Weights of a small transformer language model: learned positions.
Each number is 128 + 32 x the weight over its row's rms, rounded and kept within 0 to 255. Layers, rows and columns count from 0. Numbers have three digits each. The size before them is the row's rms in percent of the matrix's.

# layer 5 MLP up, 640x160, rms 0.0662, rows 308-328, columns 0-159
108:168108135147146109139109163134108128169137152147178146135108128175171090141160086157131198133152100104086139067071158081199126125093113106129127169136123068074065188076131152168168112095161103115130169117145140139138147053193132106112076147160151143144148089124180122177129212117088121147112064135150104151130185130117149123146109145114103096084173160125085111093118099124113087140116091094106174099095198128115078069117143096117129124117104137124183125133070124083121108141078155
095:168127150101120119133134152130201085114202125145146114137153098099073151118077127100154129127096109123157128190199124182160160128123128098121144145060178122116045101143137045119089077074129122150123122079131065118137103108087145133147133152145102114169068143129121152047184133093129107154132191123112129131175126070197123155126128123086111141176187140073141151109123148116117110164155131119122115069092086096133141095182120131103114125141109191158178124066113135151116130150158167
108:109151159116105189102097098205148132177086123136114124128123099175098077175136155110119157087187120114105165159101169138094123146171143128106181092205081126155115125146167115136126123120098056120131113117128145130169141115126104116112111112128152117163144066101103134083129137117115139117144114150147037136172192133182131090116158121116102049098155083093104072165134059133141147127119141096099172176076159077171167098114086148186154121087163077144147156048135132120103136108152158
109:115160095137114071144084078140177102156129115084134166127164123116171110107165138117131096085083179107119131126129147147106215143105139126167070169210065094079087132093202103164095135110193074139127174164151134072140165150154099107111150129127089071149127124148098139101170111111087151177118109102115106158187117174134163181091113122127128135165133106091136200138176124150176174120076091095122090189117159113121128097104107130122099102105129145148108080151140127150127142128056105
086:111152116169067135149087123076157129144150168109118121075165103115159105132105117134150122150069182126135100130071143130169095127096108134076099154134105138146151098146095053162126106119047126170091160099138105086124151096146161131129113150143116155092164127088158147097092121082100170138207129115139164090173042193087179105148106142158130101137117111153190169090138161129126170144146132204153152114203169096164092131152187137096110148072100170131118101099107133102152165168101134
108:109155113083113144147115159149074080114107098110177109144189136171145162095155108106107139103163053136104174180126095155168194113137144112144164155157145156147128110036128168111074117096144123117122160141140120125105097085060101146068119083106119179186116158157140174124131155146065099116158055085168138045116068153150136130098091139110140148176145136124160151142135120111149114179168110126146095170132121126132150121183147176114160156109088066138101140148128075120167193129089113
114:147107168124137068125107085086156159160098100158138088129105139181149150189158131104121142135110187122120110155150093107179178097168152093097032091127132177195141106157153095144115126156106131122169117118163122097106108109114138129073143110093119112156113093161081074117116142094147094149154107154153149077135129112069135088110122240092135106124118125112156131136150105141176110133092117184106122104202170180167187122141080119144119151078061133158092166121097056120103123100156130
099:090076198157169122122115133151133179119120098175136127135116114070115172106151149180024149147170107172113185146118119142109149130165094060145150117141136117186087150096177117153069125128087115126130134193157113133145128088164158103127094102132140187135137108137143060144135123158105134165140111080115089117093097121090203175103103137082101168140116156161164136120078180139164125130123148141130108100104119102109110144136106102097151135136086082182175160165117040178115096148175179
107:115077117088106134152115153184106104167090079127104142185139108131069098105098103156141195155166080111155126110137091144088169095101127152119152081094158108169151135124103128172157051138101149135100105087106099100147136111126155102170076202109141114133124125163116176093156113083135074134110100105048151173128089114202125110199139200091139053150117160119102122079118189161115152151146155174109109101141163157149123128182096136093144095134054137116131134166162143146164132116118103
109:145147102152076174079147175096122116147164094053147102145131133158071102133151120089101134136113118178128103168092135166169121129130153144163124119118131101143153072117106129152139148147174096118190128109133115149180183169131150131143114081091089084133122124137137158070173135094110156141164160141190152123087117062114075084105050140105112082175103096160207076137128086192050136133126095129121155180177150162121107145169151157147117078186131168132164166121151170142169124142108151
089:150170151169080158125092108143082137138136141184115099071111115138107159135062164098109128128096052109114107146130156127163114194115110162090133184123112077145121100211093028135071142131121122128098131155134113150075140094059103134169161150174088191085110126132112155132101064168141089147131173084055142101114102137120117093119157141101131168182088140156085167175162144103151140122089160193123088144151156130127115129117133111094162144159134108159159143129116083175113079154116137
087:125136146103180123115133102192168150131089119122157140101114187144165161148072111146117112126123148169115140119086112154120110119079108195071117163082140151187163132128134152129118167070117134103183141073171138097152150099183182169161138130129109127174182113155049053197138039156157106115155149136135136182163039132149123155091090112157129187150134129099097115077153115139096080149123128125131155119077122104154154126167159069167156138096119144126126119076125153078126122115100127
101:126115059097140132103074096126134126172145107107108162049176111152080076194076158164130132087116145087113122110152157219061129151148144138138120131119132005115107092107114074114138110114123121142161127147132128148167147094174113085116135129130174173147120104123140094101110154112136140118108131112111127174179167171165107131061131135092195094153151104198133094189137109129140098153127132122194144176070148122147122151119145101131070106096202137117145121157069109129121114121143147
090:175136113125084135178148147108111133174124114161109102166147173127135151123073156088150092139026090143089178097135132094144146158133116100132149118120075170156109087091119132140146176195078166085211103140152122061131169144105034084090124133106138173051129138129115143114120149146104141157155113083148128179118126124185060120104121123100117146157136100030135144115145107152134122112100134152072155138067133107143097123135174150092119144113196168136101104146143180139124130096126140
107:171078133104104139177115184120146132143122168132137112174114068157156083127107134152160174155099100055108151134071119126096081187110095114175083237221117161156067084097089110155130091127139116110104152120138090121111157140109136150081123125159148107077170097091125140156103174116117190137184072155109095192114095144165162110147097141113134114138133176167151114137105145099174058109097103093074114143145123110130107137059167122126145144128159128110128156164161136092128119136148095
103:103098130128166118083110110144111097099097144114099055117122165146133126160134156074144171150109121148138153088165080109148133128150168179058151149080116177110161156155070116161111149135148146135126144103074102137122095174162128147124142144215163137104111096094102138099097090088139071130122117101080197145155128132149070163104112132102048162143149098096150140133150183107176065051123110158136110115173118147123108164157131154116081083097126155165126118128203212127136091188159130
101:062155202108183089087140107138129127079130136130129118149098161127097092107125151121123166130083176213119090164132111148145136123166153189069096118186140156094118094161072174160146127089169115105121161149132101111201148146137121133150091104143162101119143136120137164121117073063133186098145056125134161094109106152138108110118111157065142136109120073165182139080184115076101101063163148126118149119167179151139161122096099126107147172171151112189131139082170108097097135098111159
095:164111121135153098128085117088119149143171104091175149145093154139099167119164125156129134179101134135169128069130096117109112105171140084072080137134098154153131094177165221059154150151103130133153081063110156098080138181110105099149114140108215134147084114148141121090188082207177121149131115135134120112124086148131143080106109153148162109138150102195146145127180112123186147131098084145120115172119164124119078158106128129119112141140065090158107084123174108107106184131053172
096:096131166064199140129114114144118150099110124149140088116106155163130082128074146166116108094121082094092128157121093150135160111150164096135149038169121056175166128203112145149129135085114106119139080089141130113171114099161073107166088114147119111102132095122137148104156157099174117111080075127146163163099125086100105139139111124133119091091118111124136149153131093166087090198126176112074101117079180152093145071084130172095164056151165196145080148134136160175128095100084148
104:111147123165144145120105162114139125098124186177159111182090193133137131119086114188131146120158161132098114100167109119104134143137133111134120104071130141058157132146093120122152136103114079128142189086142106105114123132153181148132172191125078082140131159116160128143081112115056173090100059123111121124143162106111121115083144066165101078159153122072097122189155084138217135050112134182122072146117150140105174096138151133114147130183136064164145089138156099118095085151150057
095:074157112168177130128153076100030173102133129122166058114127112175065117157101149156181149103132132105099142151159054197143128135117181116120178133161068105189137126135135165072155171130057120172148153133134165149166172175153141105167141150114112088063159147128143125143123089119117146180121111129151136157101105120160120108144071074099140129107123088131140126109106128114184104121199132132104123108141161152188158086118167140109126145105068167165120144173130132081122122175170096
# layer 5 MLP down (transposed), 640x160, rms 0.0666, rows 308-327, columns 0-159
106:046146112092158082137103102092126147120139113140117166149125119129163121098116089101099157116131163102138149145132120133195123177160100152094157092161112199104136096113218172178122110094107122141143166118147148164132125107172090079123120137094126135140139122121148159194093094174161131102138118159179116125116053200101128192111124100131117158056138174149179161155101093105140089095090094163153166117189085143101066120153145088152079139099070099172148106156200077151129120128130133
092:137198121157146114125152097094123180149150146188131112092143164096106150116092163157136075122136134078126133118134127104141090101106078097081027124124131126065144122166151105054104114128167072127094142124138145139135196102157146111122091137139139033149149147045097069133167129090125136140102131130097131091109127105111068109108191126083144157126118138120168121130162093180201152146116146178121144137145185110126105152186133202115145164114143132170088159105103153134186140124077109
107:152081107080126115089104138151123164123142156077068134148137142088156151109165153141119134131108076071193156139095139069118148110101133119120103118143121095163079156134112119105179078096112105203068136111181075149111149124160155127127078132179175136152171141132138168100177110065145165164114137107162132146108135119196105061136148189125122037085090130154173105168094154126137168138104131114167117135209162175116184140157135136178122095101145106171173146089128121119089135111161149
106:153106113174121118101146147085080090133105061070130105080127169144109172087155147162120114154133110177132201069142095175084135090150140161122140134053115081091144106134125084123121150138161143140130104112092099160108133071146181102118152141233124095160143176147152114152125117169160118151164059155158118148182124119184153117162106119112069114147120124100095100075082108050148109092158108159149205128131120108143145086190147148134125113107073125137120129093122117139183096131139089
101:170077100113141149085117143135139149141090119104147130138120092100158066160096169150109106096085149093086068107135101115071103135159047147113145086169089081134190134134135160087152132129109124064148169106127168142157115121090121102087061088138110174105135096145106119113073112141131132114118130079145140125088178074137175160118151147127114140144140079153099122148174100176085109117109079065140144109070162099164178154133045170128114139165100141109096119126052132169079162091095187
110:131102108121127111111150116144154152113125044126081132087131119076028126112069148077096162171094165056142115169162111117111148126093124121135168139201156128113176101104160133067174145142131093089126144143158124149139166123114115191131086165059116126136140093138188107099199158137160122095112200159108110149116125100132141099126116172116148119147092147167175162154154088114158116067098133170165139175126126093088100121074148119115115145112166156140159128181083094186098132159121069
104:148112133109148144088124202111088171138105180083160145139127083077125097157047163181142093134113114117155162092110090139203104151138110162181147115101144087097110090138091151163095163130170139125137123149084133162130146123101096092115154135194128078126161185100222156117087174181131114095182131158121172138117147128206159113150129081124127138150123106121146112133119129127055129150094147114142160093140158113100111073145170116109104166087167070111141099154135150110118174166207094
103:125099124125170144166156111136075146188140098153168122102126070139145109124155066087122135136109156211121074137108080104085141188130143175178129107139072155111121158125123163102173134101083126181118119113129118123093119151156076137164050178129227121120098122143140097151098077095139090144147149092099186112064094107103112096090072155108101171088148106161149124142148154072136103148109094100178177066146083128098125171140102132113134139104094170129148138125145077091125100094155084
101:106130156135091225102119095121134087148100131135137143116146197155102054182140147090079090141077095138184094097158191139134124115102102153179111139122105134133096138123092134107067192079129116093110108125139134118108154164120150120136132148072097085158116100069091150169093142072078159155156159100156089070168155168101204166135128099168110079143098076118108123122161125127102128101141126164186115220104149124175125118133114155155149133166164157121086177098126139103106137121120173
110:129131167119105156149117156140141098158134114102122078152100138135155102136127149199153105141162089185132176053096108127130147142129108143178125133132113150113123105206179135119179071132085137158148148146112075111077134130188145179127206101103120173081129142140119142171136124110120139162128164119191112144116199128155107150096155121153162107157152099159114171034125123140116108114111110157144136110065108101085164120113133176176100102122165081046065119068118117045103157114160103
085:117132142057115104149112138134176120150160139111142119114135123122048185135144158109166090134105070071155131138132122105125109092119138101152103137091082130080125188129147147147149141061137100154081144159167161131177093089195137078082077198122113116120173123124077132163150119082066134157166061157089104148112158109166083172097099095165106124088193159105122131077089142137125150144157113109087138079119066094158137090086121093113062114122117139146063089169132137135148128121067117
091:125121187117134169174123177091121092094140145102161069098130114184157114151104081127147079134173125185131111160115120131125158089113082064179181112129074126115143145139136165135117102176101180130099161096055138191107105138098191060072138085116142137144146089181095146158142083095151132171091099130094134130135093118148099140161124125157110167135159174166096119142150154175141151115141054087106121113145112120133148096124112148102144091142047106168167176202168119132092121090087159
102:100115125142136041112081129131099125124066032111129198123167146122113171131184187101059112153121087124108090092146121133176145150101080159126141095101140124163203104071130103131117078092182098130110092130151116117097144106158145115082134106141148099128180123095070131117172161133169139185126169109117082163095121142096128150189109125181132141148076152141166084121084163155120177127152147136064126175179148153160102127168147142190096087121132137116070093141116115158158136117127144
090:104143106177148096140086125108156142116150125168080191134065118154114189066138096142078127178122160119178133191146132150162119120081155135143087105108176143146126140131116081143134097168098087104061118096083184155106098115149155140134112142120105070177166103192049087117166136136203097142136110149102136118107127141089126105122155156138203121104103189164138104124164116091096131123147148145178151171158152111193124174096149097167140125128104113151130123109167122174212109175103093
098:120104094105170125145085160134132085106042094098117100143141127102150139100136127170192137120088109152102096098115119137093146129083123151100152150064148177073139123122152130141062101101156229122152162124150176140099111119105148103136063174170147120202132144163136148125138169166128093127107122079133096154140129151094154137087132094086118134192192105171175129079053147131097136135146129088153159154099102110145115144091143165163104093205151088079084127124130152136095107104204113
092:078128117078085097188145128148134170136139103149124122164133128120113143142121113095132162115172162098177093139142090144135137136103124093148139109182104207121130094164225162135126109114120107145128070134098156103081142061132062139079115126124165172132102157146103106095093101120086129097143154200139096150128100115076141070127189112111151100142155115112119167139094080101124155138116066154140122119106098076169125151113071090113072183151213175164113132205107083089096140093130113
096:119113109114167138114109128152127102132114178129073090130151082108100156144119125120106095095190130141155155159076074072135144096114158119128123145131115114120162118119100154130090203109155141172221149086125141046080138106086128163181138154122100108145094127056121113145125086103156143176148087159097145113153167022124124166149086156137126167157155134129124123119089156146045059142133111128141102125138095125136108117175076099063125140136176190143150139196130103149089131170180117
093:136124146134114151112126156058075090096180148166103104113173112138174115080102128093114149119147153174158154139078111119171157147164119161157122128114164160143094148158164144191082145154099136083164133155126155153136098031121171146127123115110154113116133105154118127243135160134098086127137161113139104106113170185159178189096145121129106131171089170149098154183134175129159112157106169070138075118114131120153115128144148112077168099140141159139052124132150108165065054111114183
088:140053144093113198149074076136162175108094150142155120161107127119135135151118130118069098166111070104127138134156114172125174097120117144098136079149112123165132171157143142111126160089111162141176066085133097151097112097190127153083180103113152134138177079147149158129120098145076128072134189151109112132157129130078149131131057151137160149171067157142142209128073158178091094100148104141123124123139125152185129096145173108113157130156173162080058181158147153063151119105128096
107:167110100170109112095160122150155149146107113055137106060085074132099118167160108152077078148156095159118112125154129146157131141162131147132131126153093078117156127133161095114095138164078172073103166182122089188123129150138119149143146084121152128181140057150136107148164140094038114100077072143080127057105159105151163161158087195134140156106160102181088107176121135076123112170172078079135164076135145126089076178111133118158127106169140136091141167105139107110087136138145148